Weights of a small transformer language model.
Size: 12 layers, width 448, 7 heads of 64, MLP 896 GeGLU, vocabulary 6248, 26.9M parameters.
Architecture: RMSNorm before each block, tied embeddings, capped logits.
Each number is 50 + 15 x the weight over its row's rms, rounded and kept within 0 to 99. Layers, rows and columns count from 0. The size before them is the row's rms in percent of the matrix's.

# layer 4 MLP gate, 896x448, rms 0.0803, rows 547-588, columns 392-447
100:62 48 59 46 00 45 43 50 33 76 49 43 67 43 44 53 65 60 41 57 47 65 52 66 60 38 56 61 24 59 64 56 60 61 59 63 29 41 56 38 53 44 39 46 29 28 51 38 65 67 65 55 50 76 58 44
094:65 54 37 42 68 71 57 74 56 58 28 43 11 42 62 29 45 54 31 25 40 74 73 39 22 35 56 63 46 29 37 46 46 51 69 34 44 22 47 60 45 39 15 59 33 67 55 33 50 39 41 68 77 56 63 45
109:73 33 51 37 19 29 69 48 60 66 31 41 42 85 44 51 55 51 33 41 72 36 31 44 61 52 56 65 72 35 45 60 63 59 51 54 53 49 34 44 42 60 52 43 41 60 47 71 50 46 65 67 18 57 55 77
095:43 88 61 56 38 56 29 91 66 37 39 43 70 42 53 24 27 57 74 44 45 50 45 49 10 39 76 16 60 78 50 80 23 57 46 45 55 55 62 29 61 32 52 63 30 52 53 58 62 71 09 31 36 36 41 46
102:63 40 62 49 58 30 56 57 18 59 46 78 60 81 22 65 41 45 42 52 57 43 26 45 56 47 47 67 51 53 39 27 35 71 32 52 63 71 66 59 46 16 31 59 39 51 46 37 38 64 46 58 22 50 17 56
100:49 34 53 60 51 48 68 36 09 53 65 43 72 79 52 44 55 41 51 47 25 45 34 75 58 59 64 56 70 60 57 49 54 52 49 23 45 66 71 35 27 49 42 47 62 65 82 45 61 61 57 60 30 43 78 57
100:54 55 40 52 35 44 41 20 53 18 42 79 84 28 43 60 60 57 45 52 78 42 35 51 34 50 47 73 50 47 50 31 66 63 49 45 71 61 56 54 38 70 56 57 45 34 59 39 48 31 38 19 49 46 67 47
098:59 68 52 30 66 38 41 63 74 51 37 40 42 61 64 66 34 53 46 19 55 38 43 53 47 63 59 86 38 54 40 37 58 58 53 59 64 43 59 38 74 78 48 39 49 48 65 52 40 51 65 37 48 46 55 61
097:39 39 49 21 60 40 52 49 38 51 68 49 82 54 80 41 37 56 42 49 39 34 57 56 51 40 55 68 46 58 31 30 47 44 39 52 75 65 27 46 45 36 48 48 12 62 36 83 59 38 56 65 48 66 57 41
099:64 61 37 64 52 49 71 39 69 71 52 59 76 67 25 44 49 64 67 64 25 41 55 53 42 53 55 51 43 61 53 47 40 44 42 65 60 52 43 39 41 38 51 61 34 50 34 52 41 61 82 64 32 63 36 85
104:57 55 47 73 35 55 53 17 15 37 40 32 43 38 34 41 44 26 65 61 77 46 36 41 65 61 80 47 75 55 44 41 50 21 63 45 45 36 43 37 34 57 55 32 71 59 35 62 68 36 52 46 54 55 60 59
103:43 67 65 69 60 49 49 06 35 17 25 48 60 61 20 62 50 44 37 57 59 32 70 72 66 54 40 43 77 39 33 86 29 69 55 67 29 60 68 20 40 43 43 53 58 59 43 35 46 49 54 54 49 58 50 50
091:34 65 43 51 74 47 52 52 70 29 61 29 31 37 47 41 20 69 55 43 56 49 66 53 60 54 74 69 36 40 40 49 13 41 43 70 18 42 71 47 62 56 42 68 56 47 26 53 47 28 64 42 54 36 81 59
100:50 36 46 41 63 63 23 47 58 39 63 45 68 36 34 63 36 21 67 53 52 64 53 51 51 45 68 52 36 37 54 91 28 77 37 59 41 63 58 54 91 21 27 25 49 70 31 53 29 27 26 41 67 66 26 72
103:88 42 40 62 44 46 57 38 43 51 33 37 43 68 41 62 57 61 65 42 53 46 40 83 32 41 48 58 63 60 48 70 65 66 59 43 55 43 39 38 47 52 66 37 41 76 40 31 49 40 56 24 36 44 61 66
099:66 62 47 53 47 49 54 46 62 66 47 64 44 67 35 38 43 71 37 46 31 39 61 34 49 43 38 48 50 44 43 25 35 63 57 48 68 58 65 58 31 47 57 68 47 57 21 47 40 50 76 44 30 38 75 35
106:50 42 56 49 27 30 76 77 51 39 43 55 40 26 56 37 52 51 38 57 62 67 40 51 49 64 44 64 58 56 38 57 38 54 53 57 47 43 53 58 56 42 41 19 26 46 52 39 76 69 45 41 66 46 58 55
098:76 57 32 47 27 40 66 67 53 75 53 40 40 63 37 34 28 49 51 40 58 35 46 42 43 33 39 79 49 34 28 21 00 62 44 60 12 21 65 39 27 50 46 40 84 50 54 44 42 36 28 32 71 70 30 49
102:71 77 35 89 48 55 44 72 75 65 53 27 20 59 66 43 23 62 77 45 84 38 47 78 64 48 59 49 67 75 33 66 17 24 46 65 61 56 64 50 47 53 60 48 41 32 66 41 23 37 79 56 28 56 60 59
093:36 67 44 79 60 60 63 63 61 50 31 42 59 36 33 48 44 21 51 24 60 37 67 61 70 74 66 56 53 42 55 71 31 14 70 67 48 17 45 37 50 57 44 43 49 37 40 71 31 43 52 60 36 47 40 40
108:50 62 54 78 56 57 52 59 46 25 66 51 34 41 48 50 41 51 64 62 54 54 70 62 27 56 55 41 51 18 50 59 78 34 51 31 36 73 32 61 67 54 53 72 53 38 37 43 45 63 45 51 76 57 62 52
100:53 46 23 59 56 34 63 45 47 66 48 43 39 53 44 59 65 47 53 31 61 27 44 65 58 50 79 62 48 60 59 27 40 44 55 64 36 35 41 40 57 44 67 54 34 25 32 47 16 31 32 36 46 33 61 37
103:46 69 50 54 43 17 37 54 82 54 48 49 36 23 31 50 42 61 64 22 20 62 70 66 46 45 62 37 67 45 43 42 69 37 46 44 63 39 65 43 39 58 49 57 49 25 44 63 43 61 53 65 63 73 47 57
101:46 29 69 52 77 66 73 47 69 67 63 70 68 81 58 61 40 81 39 64 63 74 62 30 41 35 44 35 43 69 41 42 75 56 52 52 36 50 40 43 45 32 56 52 55 67 57 50 35 67 51 52 55 62 56 66
101:57 61 60 48 46 60 41 12 55 13 22 34 45 83 49 59 55 44 25 48 52 68 69 47 36 38 59 43 34 55 51 68 74 46 53 66 47 30 48 47 47 41 70 57 43 62 49 59 57 70 45 16 75 91 23 47
099:28 23 29 54 40 55 56 62 39 05 48 48 22 52 26 52 49 90 56 68 47 36 64 34 41 45 35 59 59 51 33 72 54 56 58 53 47 28 64 49 34 62 54 41 44 30 53 60 54 40 37 36 41 44 34 60
097:49 32 47 47 43 67 72 53 70 44 44 27 47 65 66 48 63 28 62 58 62 42 35 63 39 31 42 81 51 84 31 56 33 31 55 40 66 36 49 71 69 43 45 63 45 49 11 25 55 33 47 53 45 67 77 71
092:69 23 41 62 83 65 59 72 35 58 70 87 27 50 60 54 77 21 51 36 38 30 46 47 56 42 46 33 78 55 53 47 65 45 43 45 70 58 46 57 25 39 49 40 67 55 48 51 45 52 60 49 56 42 72 35
102:55 55 26 61 69 63 54 45 57 36 56 42 35 37 47 75 43 58 46 53 50 53 41 32 40 47 58 56 49 31 30 41 56 51 39 49 19 58 48 51 66 51 32 51 59 61 87 66 43 39 45 42 49 37 31 55
100:61 35 54 72 55 49 60 03 51 44 60 47 45 68 46 36 32 58 64 44 39 10 42 63 53 17 45 62 74 59 25 52 62 41 79 48 32 18 46 26 41 23 36 51 47 39 47 57 16 33 59 60 47 68 37 67
097:63 68 63 64 60 53 42 31 58 31 45 51 73 69 40 48 38 42 38 45 59 52 31 44 64 25 41 45 51 48 29 45 49 36 41 35 58 60 58 47 37 74 45 20 31 43 79 45 35 41 16 49 12 44 49 50
100:44 63 50 69 37 54 51 42 69 61 49 48 54 49 26 43 29 40 64 39 52 63 53 35 39 47 25 55 55 39 55 71 00 58 43 74 36 28 87 40 58 33 46 50 54 47 64 44 58 56 80 46 42 17 86 71
105:45 56 71 59 41 49 52 70 44 57 66 40 37 64 49 52 36 40 42 47 52 47 29 40 29 41 44 58 61 83 81 90 50 61 57 68 29 37 50 58 72 44 12 45 45 53 39 42 24 43 53 35 29 38 71 60
099:48 28 39 72 53 56 44 51 59 63 46 40 30 52 58 54 40 64 37 62 43 49 53 35 67 59 49 57 78 32 66 56 47 47 44 36 49 53 37 53 45 42 64 56 39 75 71 40 44 48 47 48 76 55 14 59
101:32 66 46 67 51 64 46 37 45 33 42 48 46 53 60 64 44 42 36 49 20 36 48 72 41 34 57 54 78 43 64 75 45 41 28 44 42 56 67 60 25 58 40 55 58 74 36 47 28 27 46 40 53 32 67 75
102:46 40 59 43 37 51 35 57 55 36 46 51 64 56 44 40 43 43 37 51 61 61 54 73 30 47 48 36 75 17 46 25 54 20 70 43 45 53 58 41 61 37 83 10 45 26 69 35 54 34 61 25 32 42 51 39
098:45 61 37 60 26 53 60 43 47 49 49 42 71 22 33 34 56 42 47 66 54 34 61 53 20 22 78 57 58 45 57 57 57 41 32 57 02 96 33 42 46 46 40 51 60 28 37 70 56 37 66 35 45 58 59 51
105:71 54 52 59 35 49 60 51 56 41 73 51 71 25 20 49 33 45 52 32 55 50 50 60 45 47 47 54 76 66 43 63 56 21 59 39 69 57 37 48 54 64 78 57 22 53 73 43 67 42 68 43 53 63 36 49
098:46 57 54 45 57 64 23 15 34 39 43 71 63 63 47 63 46 30 57 61 56 54 60 35 47 56 70 45 49 53 51 61 66 65 62 39 46 66 62 28 38 43 63 23 52 40 59 72 44 70 14 45 54 55 40 12
104:59 36 68 44 63 44 54 38 32 30 18 36 51 35 31 57 48 52 53 39 63 44 35 45 60 80 57 73 59 67 61 47 15 50 67 70 20 61 26 41 47 31 38 87 50 40 51 43 54 69 48 44 85 56 50 40
095:57 52 53 51 51 73 34 52 62 47 63 46 50 26 23 36 50 60 50 41 22 34 65 48 36 41 51 79 36 40 54 70 25 20 63 19 70 29 53 12 54 51 52 47 74 82 49 57 65 24 49 66 65 57 47 47
100:63 41 47 66 39 40 72 38 42 56 61 32 48 73 51 39 53 38 23 42 52 42 22 60 35 36 36 61 47 46 56 16 42 28 36 40 41 70 58 45 57 51 48 47 43 68 48 31 81 42 32 99 46 50 60 36
# layer 4 MLP up, 896x448, rms 0.086, rows 547-588, columns 392-447
094:51 58 78 59 16 80 35 52 73 41 36 63 59 32 39 48 60 70 74 58 69 58 54 40 34 62 44 56 43 64 60 32 64 64 31 64 76 32 33 32 44 38 29 44 45 65 44 12 53 40 53 41 46 33 61 64
095:23 63 53 66 50 57 53 65 57 28 55 49 47 37 49 54 34 68 29 55 53 52 26 53 45 36 56 85 42 49 46 29 60 34 34 42 54 46 52 50 78 25 59 31 13 42 47 59 38 67 51 55 69 51 54 60
095:37 49 35 54 37 58 74 64 66 41 39 51 52 29 24 48 52 71 10 42 28 19 45 44 34 51 69 36 56 62 52 63 53 38 44 63 19 60 32 44 66 57 25 33 73 53 58 53 57 44 37 43 68 55 66 56
100:50 44 55 45 52 52 57 32 50 32 60 24 53 63 55 74 56 21 57 60 11 47 35 31 58 58 36 54 50 61 57 52 30 42 31 61 51 42 10 72 44 18 16 66 55 46 54 29 59 56 73 47 63 44 49 44
108:57 54 21 43 70 41 41 60 55 47 68 69 08 76 47 57 32 50 76 70 50 41 50 47 61 46 51 61 36 41 32 80 64 36 59 50 66 41 36 51 59 63 57 69 36 51 68 70 52 55 33 87 62 68 58 61
109:67 48 65 56 37 42 34 42 55 50 52 58 45 64 55 31 40 39 50 50 80 71 36 66 21 64 52 44 51 38 52 14 44 52 56 49 34 52 48 41 38 47 50 47 67 63 44 54 16 57 16 36 44 69 40 64
099:55 48 60 46 43 65 56 63 58 43 41 50 65 55 52 71 38 37 57 86 08 37 48 31 57 27 28 51 68 51 58 55 59 51 65 43 65 56 48 76 50 65 46 36 62 40 46 44 49 24 49 55 55 65 19 38
104:42 43 31 21 58 44 60 10 39 57 38 64 64 63 43 54 74 44 86 75 61 50 48 39 59 46 29 39 47 58 49 49 49 53 56 36 46 63 67 49 69 28 41 65 65 28 62 44 60 60 33 49 67 39 68 45
098:70 37 47 32 35 62 50 47 78 38 59 66 47 71 32 24 66 77 60 43 62 49 66 47 60 56 44 38 50 53 58 74 48 59 53 44 39 41 51 41 47 14 21 31 41 37 35 37 23 43 47 42 32 55 54 64
104:53 65 53 72 92 65 49 47 61 10 58 36 46 43 45 63 59 75 35 41 51 80 45 67 64 51 29 43 25 60 56 30 41 52 68 64 32 44 57 55 52 21 41 53 45 59 78 46 84 48 60 27 40 43 38 48
103:46 58 50 37 75 57 46 85 51 63 65 55 52 76 65 68 44 48 41 39 26 56 55 74 26 55 63 35 10 36 83 43 59 51 47 41 60 49 58 33 45 44 62 62 47 79 80 48 35 53 33 46 67 27 63 67
102:40 63 63 67 31 66 43 63 48 58 44 57 43 18 49 46 57 55 56 44 36 22 50 53 23 53 62 45 48 29 58 77 44 36 43 54 65 56 52 46 35 59 63 31 73 24 22 54 56 60 48 62 44 56 29 66
089:42 28 71 53 55 44 07 42 44 62 25 67 39 20 64 65 37 31 46 85 59 63 32 56 48 37 45 45 62 38 32 50 51 35 52 32 60 54 64 67 60 43 56 64 44 42 39 47 42 54 41 44 43 57 10 51
103:58 65 27 54 56 44 42 51 45 60 30 57 40 74 63 16 58 56 36 54 65 50 11 37 57 47 54 43 34 42 29 19 57 61 43 41 39 30 56 52 37 75 39 34 28 48 62 43 46 48 37 14 60 69 44 55
107:56 48 61 44 78 49 70 30 55 65 52 64 70 70 54 63 55 50 76 67 46 61 30 46 34 53 76 86 54 79 33 38 61 57 34 20 40 55 44 36 59 53 61 53 60 45 55 38 27 42 25 20 42 29 49 39
094:35 38 63 43 82 58 77 53 41 37 44 16 58 59 55 28 60 57 24 57 40 69 67 44 37 55 59 44 63 61 59 71 89 34 34 53 47 52 41 44 33 49 55 35 53 49 69 72 57 53 70 52 57 55 57 27
102:46 51 34 39 45 58 71 47 62 46 66 22 65 72 43 45 82 62 63 54 58 44 65 51 43 25 52 57 70 61 67 84 60 45 43 17 49 57 50 54 63 44 33 91 24 67 43 63 57 25 56 45 67 60 46 37
087:65 68 63 66 44 57 38 39 76 57 50 58 50 51 41 31 45 68 32 23 45 35 63 09 37 39 37 71 69 66 67 35 40 66 31 37 48 39 65 65 71 51 63 50 14 52 64 67 41 74 30 35 29 63 50 61
104:72 69 27 55 77 80 37 72 41 55 39 73 53 41 54 26 45 58 69 16 58 69 51 56 45 62 80 59 59 83 54 68 40 44 52 42 53 38 53 63 59 41 80 42 44 48 74 54 45 48 39 79 66 41 50 39
093:45 82 47 35 64 39 43 74 33 49 60 37 55 55 48 61 58 42 53 43 46 45 42 65 44 68 41 33 49 71 15 70 37 31 51 41 37 67 39 52 27 46 53 45 74 69 51 50 58 52 60 65 60 41 60 46
107:31 62 42 73 52 50 55 71 78 67 68 31 52 69 66 39 47 53 61 42 38 45 47 49 43 68 39 40 53 58 84 25 41 80 40 46 55 71 45 19 53 39 32 40 61 59 42 54 41 25 30 49 32 31 41 44
100:24 42 46 48 16 15 52 64 57 45 31 42 63 40 52 47 56 44 44 75 56 45 47 49 34 47 37 37 28 23 24 40 46 37 67 29 64 36 56 55 52 37 42 64 49 53 63 36 53 70 59 43 53 49 47 33
099:20 49 64 59 41 53 42 37 34 57 32 43 31 62 41 56 56 45 57 29 39 50 47 39 50 15 58 55 77 24 52 56 52 50 40 62 56 44 54 28 26 54 44 20 37 51 62 71 73 79 36 80 58 38 43 56
104:34 31 57 42 87 63 58 54 62 35 62 58 72 43 47 63 60 55 67 77 40 33 42 52 63 49 30 38 71 54 69 55 71 43 81 59 31 45 61 58 42 53 40 67 34 80 33 25 50 71 17 47 39 37 45 56
099:29 44 51 36 27 62 45 51 65 53 24 44 34 70 45 48 42 64 18 63 35 08 32 47 40 30 61 55 58 55 55 61 56 92 63 65 39 38 40 77 60 44 44 56 25 43 50 63 54 53 30 53 38 89 43 35
099:26 80 25 61 26 53 27 44 58 31 55 23 53 57 38 05 32 74 18 76 37 41 61 56 52 67 07 32 23 61 41 74 37 57 65 56 64 19 64 59 53 43 67 61 40 43 55 63 41 61 55 33 23 44 62 60
103:55 57 47 57 52 25 15 56 49 48 38 69 55 59 51 64 56 28 34 74 56 50 25 56 41 54 30 51 50 31 48 43 40 85 37 17 54 41 79 52 67 27 40 45 70 56 62 51 49 44 70 61 58 47 41 17
096:44 38 60 58 44 59 42 59 41 60 54 68 35 52 63 41 54 40 32 51 43 35 34 60 66 72 70 48 56 50 30 60 21 45 31 53 67 50 54 75 44 44 39 28 40 40 32 61 47 67 55 48 63 63 55 53
095:50 33 43 44 48 76 52 58 77 57 17 34 58 47 48 59 55 25 28 39 37 68 49 49 32 59 86 68 67 57 37 71 68 41 72 51 73 52 94 74 51 62 59 28 49 37 58 41 38 51 43 44 60 30 66 50
095:74 58 95 53 48 52 52 82 51 40 64 56 70 67 41 40 65 63 28 59 37 32 44 37 47 35 55 37 46 33 54 57 50 32 58 58 43 48 49 56 68 49 75 30 46 59 59 54 43 38 55 59 27 54 52 57
096:59 22 63 36 35 54 56 35 46 58 35 61 33 39 19 72 58 46 58 22 54 65 36 53 25 31 70 73 68 68 71 81 60 47 31 40 70 17 72 44 24 45 53 21 45 42 74 39 55 34 21 87 41 68 68 43
108:36 31 58 54 31 62 36 37 62 54 29 43 57 46 72 69 39 49 62 34 56 52 62 58 65 61 39 58 55 71 67 57 41 38 58 82 20 17 28 65 46 45 39 17 50 49 25 66 51 46 54 19 57 73 44 14
104:22 46 36 53 48 23 61 60 56 53 61 72 59 60 47 51 33 54 47 77 57 70 22 63 72 63 58 77 66 58 75 53 43 79 45 47 19 33 61 53 20 44 57 57 44 45 49 67 39 47 54 59 65 55 30 58
104:72 54 38 28 43 21 61 73 55 54 47 52 76 67 25 57 22 41 50 43 55 52 62 47 63 35 41 53 48 65 42 46 67 57 45 41 45 25 74 60 61 34 43 46 57 90 68 52 66 41 22 49 36 46 27 66
101:58 45 59 27 54 43 30 51 57 66 23 12 53 38 41 48 59 48 38 49 44 57 32 38 83 43 57 35 36 54 69 40 52 51 75 85 31 43 30 59 51 43 85 43 40 66 46 76 46 35 57 37 57 60 63 43
102:59 41 51 51 51 32 38 62 51 60 41 60 48 41 30 43 28 30 56 54 46 51 53 62 72 45 36 22 45 24 22 55 62 23 36 65 47 59 52 72 43 30 49 38 59 26 67 67 53 61 56 26 29 75 35 52
111:56 49 25 54 26 72 35 24 55 51 60 42 48 56 49 33 63 41 43 33 42 35 40 57 72 23 65 65 52 51 60 77 48 78 52 68 33 61 71 63 40 23 38 87 38 49 46 51 43 81 50 97 75 78 59 71
097:81 35 40 65 62 42 55 46 56 35 73 41 38 50 59 48 51 39 56 29 52 58 62 54 35 68 41 49 23 47 53 55 76 68 10 55 76 28 56 46 54 49 32 70 50 50 32 44 30 57 78 28 60 55 35 47
097:67 59 56 33 36 69 37 56 31 53 33 75 54 46 65 51 32 35 74 59 49 56 66 35 40 51 51 63 70 45 29 55 60 43 69 56 48 37 49 44 59 67 34 58 68 46 60 52 67 56 57 50 42 37 31 22
101:32 68 52 58 60 62 60 53 52 60 70 19 48 50 42 52 58 49 63 45 85 51 60 64 40 72 82 15 49 99 69 44 52 74 51 64 33 22 60 42 55 62 56 65 46 48 56 31 32 60 49 59 25 77 43 58
098:42 46 50 45 16 45 62 60 20 78 49 35 66 61 34 46 23 73 65 63 24 55 56 54 68 33 47 58 79 60 52 70 47 64 23 71 55 44 45 29 25 66 48 44 69 73 48 64 32 42 39 45 35 67 28 35
096:62 37 46 39 68 41 65 55 51 59 53 57 29 50 45 60 69 68 36 59 65 66 65 56 46 53 49 32 69 56 64 41 25 74 57 37 45 96 34 41 41 58 37 42 55 38 18 66 43 58 42 25 56 43 64 56
# layer 4 MLP down (transposed), 896x448, rms 0.0848, rows 547-587, columns 392-447
102:49 49 58 40 52 69 62 63 36 39 32 45 60 62 27 35 57 57 60 54 75 34 51 40 48 46 51 41 63 33 56 74 57 46 40 29 31 61 70 58 60 56 78 50 65 50 45 70 71 72 26 36 43 39 45 71
101:48 37 49 53 28 55 62 58 39 23 52 36 67 65 52 37 52 43 45 39 53 43 53 48 59 58 39 41 78 51 45 56 61 46 52 69 48 49 55 51 22 47 43 28 35 60 34 49 46 59 45 51 41 73 51 37
101:58 45 61 58 27 58 34 51 35 64 42 25 37 70 45 57 50 28 67 24 86 41 73 31 30 62 66 36 60 38 77 74 59 77 22 64 51 47 77 74 56 56 60 38 67 53 47 54 47 61 58 45 50 44 42 68
098:66 30 56 37 48 44 36 53 44 61 36 37 60 59 50 49 42 61 26 39 74 49 70 67 79 67 74 67 31 86 57 37 41 37 44 44 51 41 70 35 58 41 52 50 66 52 73 32 45 47 48 23 74 24 37 47
101:65 41 58 48 25 39 76 38 29 56 12 31 52 51 44 75 50 30 47 48 60 61 76 49 37 17 38 50 47 47 64 62 52 43 59 75 31 45 52 46 30 49 75 42 66 63 54 56 47 42 76 42 56 46 60 45
105:38 57 71 98 61 46 33 37 47 44 52 56 62 84 69 48 30 56 75 42 65 53 46 67 67 63 56 60 57 44 57 50 48 87 40 64 46 56 51 41 57 67 55 58 62 51 28 69 62 25 50 48 78 49 39 54
100:61 25 43 44 42 12 68 46 55 72 72 45 43 41 57 52 65 59 33 30 60 52 45 52 53 55 59 51 56 45 63 24 62 60 54 46 53 23 64 59 40 54 67 55 79 61 45 45 36 45 59 50 68 34 43 51
103:48 54 78 69 54 62 60 54 41 50 63 49 57 35 42 37 45 71 54 56 52 29 52 43 35 72 51 14 34 49 49 47 41 54 52 39 30 29 41 79 57 37 63 43 55 36 54 40 57 28 47 54 36 22 25 53
100:78 61 43 38 40 55 68 63 53 84 77 12 44 78 59 37 62 43 44 54 30 56 26 65 61 54 55 43 19 47 38 53 61 56 59 48 73 25 26 50 44 82 17 15 46 35 38 90 33 39 50 46 50 60 68 59
101:48 52 43 46 58 56 48 55 42 54 19 47 73 69 50 43 48 50 67 60 43 41 47 40 49 61 81 50 13 22 43 52 48 44 25 48 72 55 57 44 44 48 67 46 48 42 34 56 78 38 65 33 35 55 59 24
103:35 19 53 66 54 34 59 57 25 44 62 71 70 55 60 60 93 59 57 61 35 38 59 61 69 38 46 22 51 36 37 67 50 37 51 54 48 57 36 47 70 49 70 54 40 50 35 62 43 40 41 43 55 41 35 45
104:65 58 54 41 53 28 63 40 51 25 38 14 47 56 70 79 60 43 59 24 75 41 41 45 56 64 31 54 78 62 45 40 30 57 42 60 51 45 68 24 40 63 66 31 46 33 59 29 50 42 64 66 45 51 46 56
093:59 39 62 46 44 68 62 67 62 24 45 55 30 67 52 52 68 72 36 50 84 39 61 52 33 68 42 47 43 64 45 54 33 62 50 53 55 49 47 72 39 66 46 20 65 97 47 66 47 41 54 42 33 57 75 49
107:56 75 44 52 55 42 46 29 54 41 48 33 60 63 27 45 30 29 37 12 24 66 53 69 58 60 45 64 52 60 85 50 57 58 32 48 55 82 90 46 67 32 57 28 59 52 54 67 68 50 59 53 63 61 51 32
107:15 61 56 35 61 41 32 51 59 32 58 44 57 52 30 80 70 46 54 16 89 34 59 62 62 48 16 35 45 39 70 42 70 52 41 45 62 52 49 65 48 77 42 34 34 27 57 68 69 51 50 65 57 47 45 59
095:57 59 66 42 51 44 43 30 42 65 68 61 54 17 55 37 40 56 41 72 54 46 57 33 25 58 52 34 51 25 52 43 53 77 54 42 47 81 39 44 37 88 55 41 50 42 47 48 37 49 32 40 77 26 54 40
101:76 39 61 55 86 28 51 16 50 45 57 58 55 56 50 46 32 67 15 52 29 65 35 60 66 65 23 63 41 65 48 45 46 08 54 37 60 27 61 40 61 59 36 50 98 36 59 45 35 36 21 53 34 38 56 48
091:53 64 52 25 44 41 42 77 39 42 60 55 34 26 44 79 44 21 56 38 62 44 48 70 50 35 64 28 65 63 54 48 33 43 60 51 53 46 59 77 46 73 56 35 85 70 43 33 77 36 43 54 60 48 44 19
103:48 49 46 33 46 68 49 54 61 61 47 43 61 41 31 25 44 25 59 69 63 49 63 44 20 29 42 37 67 25 38 53 73 25 56 63 50 60 36 54 53 37 58 47 44 64 61 31 51 53 26 35 74 49 74 41
098:55 44 70 36 60 47 56 59 57 47 47 65 49 51 37 98 42 47 70 58 49 62 62 40 60 38 40 21 44 55 66 59 32 55 76 68 35 45 47 41 50 55 57 30 39 47 47 51 48 52 58 63 51 56 45 54
105:68 30 63 24 45 43 14 50 80 29 59 58 44 55 44 55 54 18 37 33 44 45 61 44 51 41 49 47 45 59 44 59 43 67 31 43 65 58 69 52 48 45 39 32 65 55 35 70 30 50 12 62 80 18 59 44
100:39 41 44 41 43 41 43 50 67 59 43 51 40 39 48 75 39 50 54 64 25 31 65 63 28 48 56 50 49 53 63 55 49 65 33 17 97 80 50 61 47 33 54 28 60 20 32 73 38 76 49 27 54 45 52 60
103:55 68 73 62 46 40 63 74 75 54 54 51 50 67 30 43 41 66 41 54 51 37 68 62 54 47 52 30 24 64 36 52 59 50 48 50 30 67 34 60 60 62 33 58 59 46 67 17 28 76 21 69 60 59 58 19
101:45 37 43 83 71 29 32 59 59 66 31 50 69 55 51 34 56 55 41 44 69 79 41 25 39 62 59 42 61 68 60 55 38 66 42 54 59 56 40 71 63 50 47 45 64 61 35 38 43 45 69 22 52 76 60 73
097:64 57 17 24 59 41 44 51 43 55 49 45 64 31 59 77 38 69 56 39 57 32 35 67 44 19 63 48 55 62 41 73 38 65 43 44 49 44 47 71 48 32 52 48 62 47 53 41 55 28 49 79 72 30 48 51
101:40 35 40 51 30 33 59 50 63 57 33 32 29 61 64 54 57 13 27 59 43 40 44 74 25 68 44 68 25 55 66 48 46 57 50 56 73 54 55 53 49 46 50 43 51 66 54 51 67 44 42 41 66 63 41 61
102:52 36 71 66 73 37 26 28 45 61 58 54 29 36 27 70 40 47 70 42 61 58 39 60 33 54 68 61 40 70 56 52 55 44 58 60 56 38 55 17 61 47 54 62 69 51 47 49 42 42 42 64 57 42 44 46
100:56 34 36 54 53 46 77 31 39 60 21 50 41 83 40 71 28 62 54 41 55 59 63 54 49 53 62 65 42 39 57 44 44 34 65 24 62 61 52 46 39 44 27 58 49 48 66 31 62 59 46 57 81 65 43 30
098:53 58 41 46 43 59 37 31 24 21 43 49 41 84 39 66 45 64 50 57 49 61 49 57 40 38 63 28 52 86 55 55 44 50 45 53 54 50 40 35 73 85 61 52 37 59 24 71 65 27 29 59 71 26 48 65
100:82 55 40 34 30 40 79 65 44 50 14 40 39 60 66 40 80 49 39 43 36 66 28 64 32 18 39 48 68 28 51 74 38 28 62 39 44 18 52 48 91 78 50 58 55 24 51 37 60 45 69 31 34 60 56 34
095:71 55 31 52 45 53 54 55 75 56 62 37 67 61 54 65 40 42 26 40 73 55 34 36 69 65 39 65 31 81 66 40 46 48 52 46 53 54 64 54 36 67 49 37 53 57 69 48 40 47 72 68 23 57 36 52
103:38 63 62 54 45 60 65 65 33 44 52 51 63 54 80 26 53 61 46 39 43 58 78 39 47 64 61 71 59 20 68 57 61 32 58 54 33 58 57 45 65 60 77 33 46 61 27 37 30 62 59 42 22 39 22 50
100:48 61 49 47 60 57 32 43 48 44 53 45 46 18 63 50 50 58 49 54 58 47 42 71 68 72 47 44 53 43 50 42 28 42 85 63 42 34 45 22 69 68 44 57 47 60 25 35 42 48 49 34 58 50 41 35
107:35 51 52 54 81 41 82 53 64 56 46 38 55 44 56 64 46 63 55 43 39 48 49 24 46 55 33 49 25 46 53 49 49 55 45 36 50 54 47 60 65 57 53 80 43 47 73 39 67 52 47 30 41 39 27 32
101:09 65 60 40 41 41 57 45 48 56 46 64 76 73 67 41 61 57 38 10 43 63 47 79 50 19 68 58 46 19 56 34 50 51 67 28 32 44 71 52 76 04 72 45 26 50 48 56 65 48 53 51 60 80 58 32
101:36 65 21 38 62 67 61 39 80 64 45 51 39 38 44 46 28 65 60 47 68 54 54 43 61 66 72 33 54 47 69 58 57 52 52 40 56 44 60 44 31 68 48 85 48 59 41 37 45 38 73 54 00 26 52 54
106:46 51 69 52 33 63 69 37 61 69 35 23 54 62 35 60 57 43 48 27 25 47 48 16 46 68 66 48 52 46 48 27 61 70 60 68 71 24 50 44 41 36 74 34 57 88 70 33 65 40 46 47 51 64 62 73
103:66 51 31 57 35 35 58 40 56 63 51 40 42 40 55 47 42 45 36 58 52 73 56 56 38 56 79 63 61 40 42 49 42 37 44 42 47 73 45 46 49 47 66 54 55 24 49 53 54 50 50 33 58 36 58 80
106:38 40 80 65 60 38 41 40 60 39 54 46 47 26 54 31 73 61 46 35 31 64 66 65 56 35 48 45 25 53 64 65 62 37 82 39 81 77 40 55 58 59 52 47 46 47 42 27 53 55 60 48 47 55 37 62
090:37 54 52 54 53 59 48 56 47 41 52 72 45 53 44 68 64 34 26 59 49 50 85 66 33 35 51 31 44 40 47 49 63 77 36 70 57 71 65 51 41 41 53 15 34 51 50 36 58 80 34 82 60 55 71 35
097:58 41 67 58 41 36 36 28 43 38 23 44 45 25 40 41 62 80 62 59 49 28 40 66 46 48 38 55 22 68 40 39 27 66 64 49 58 63 65 20 62 58 46 69 41 48 46 64 41 43 31 56 93 28 22 43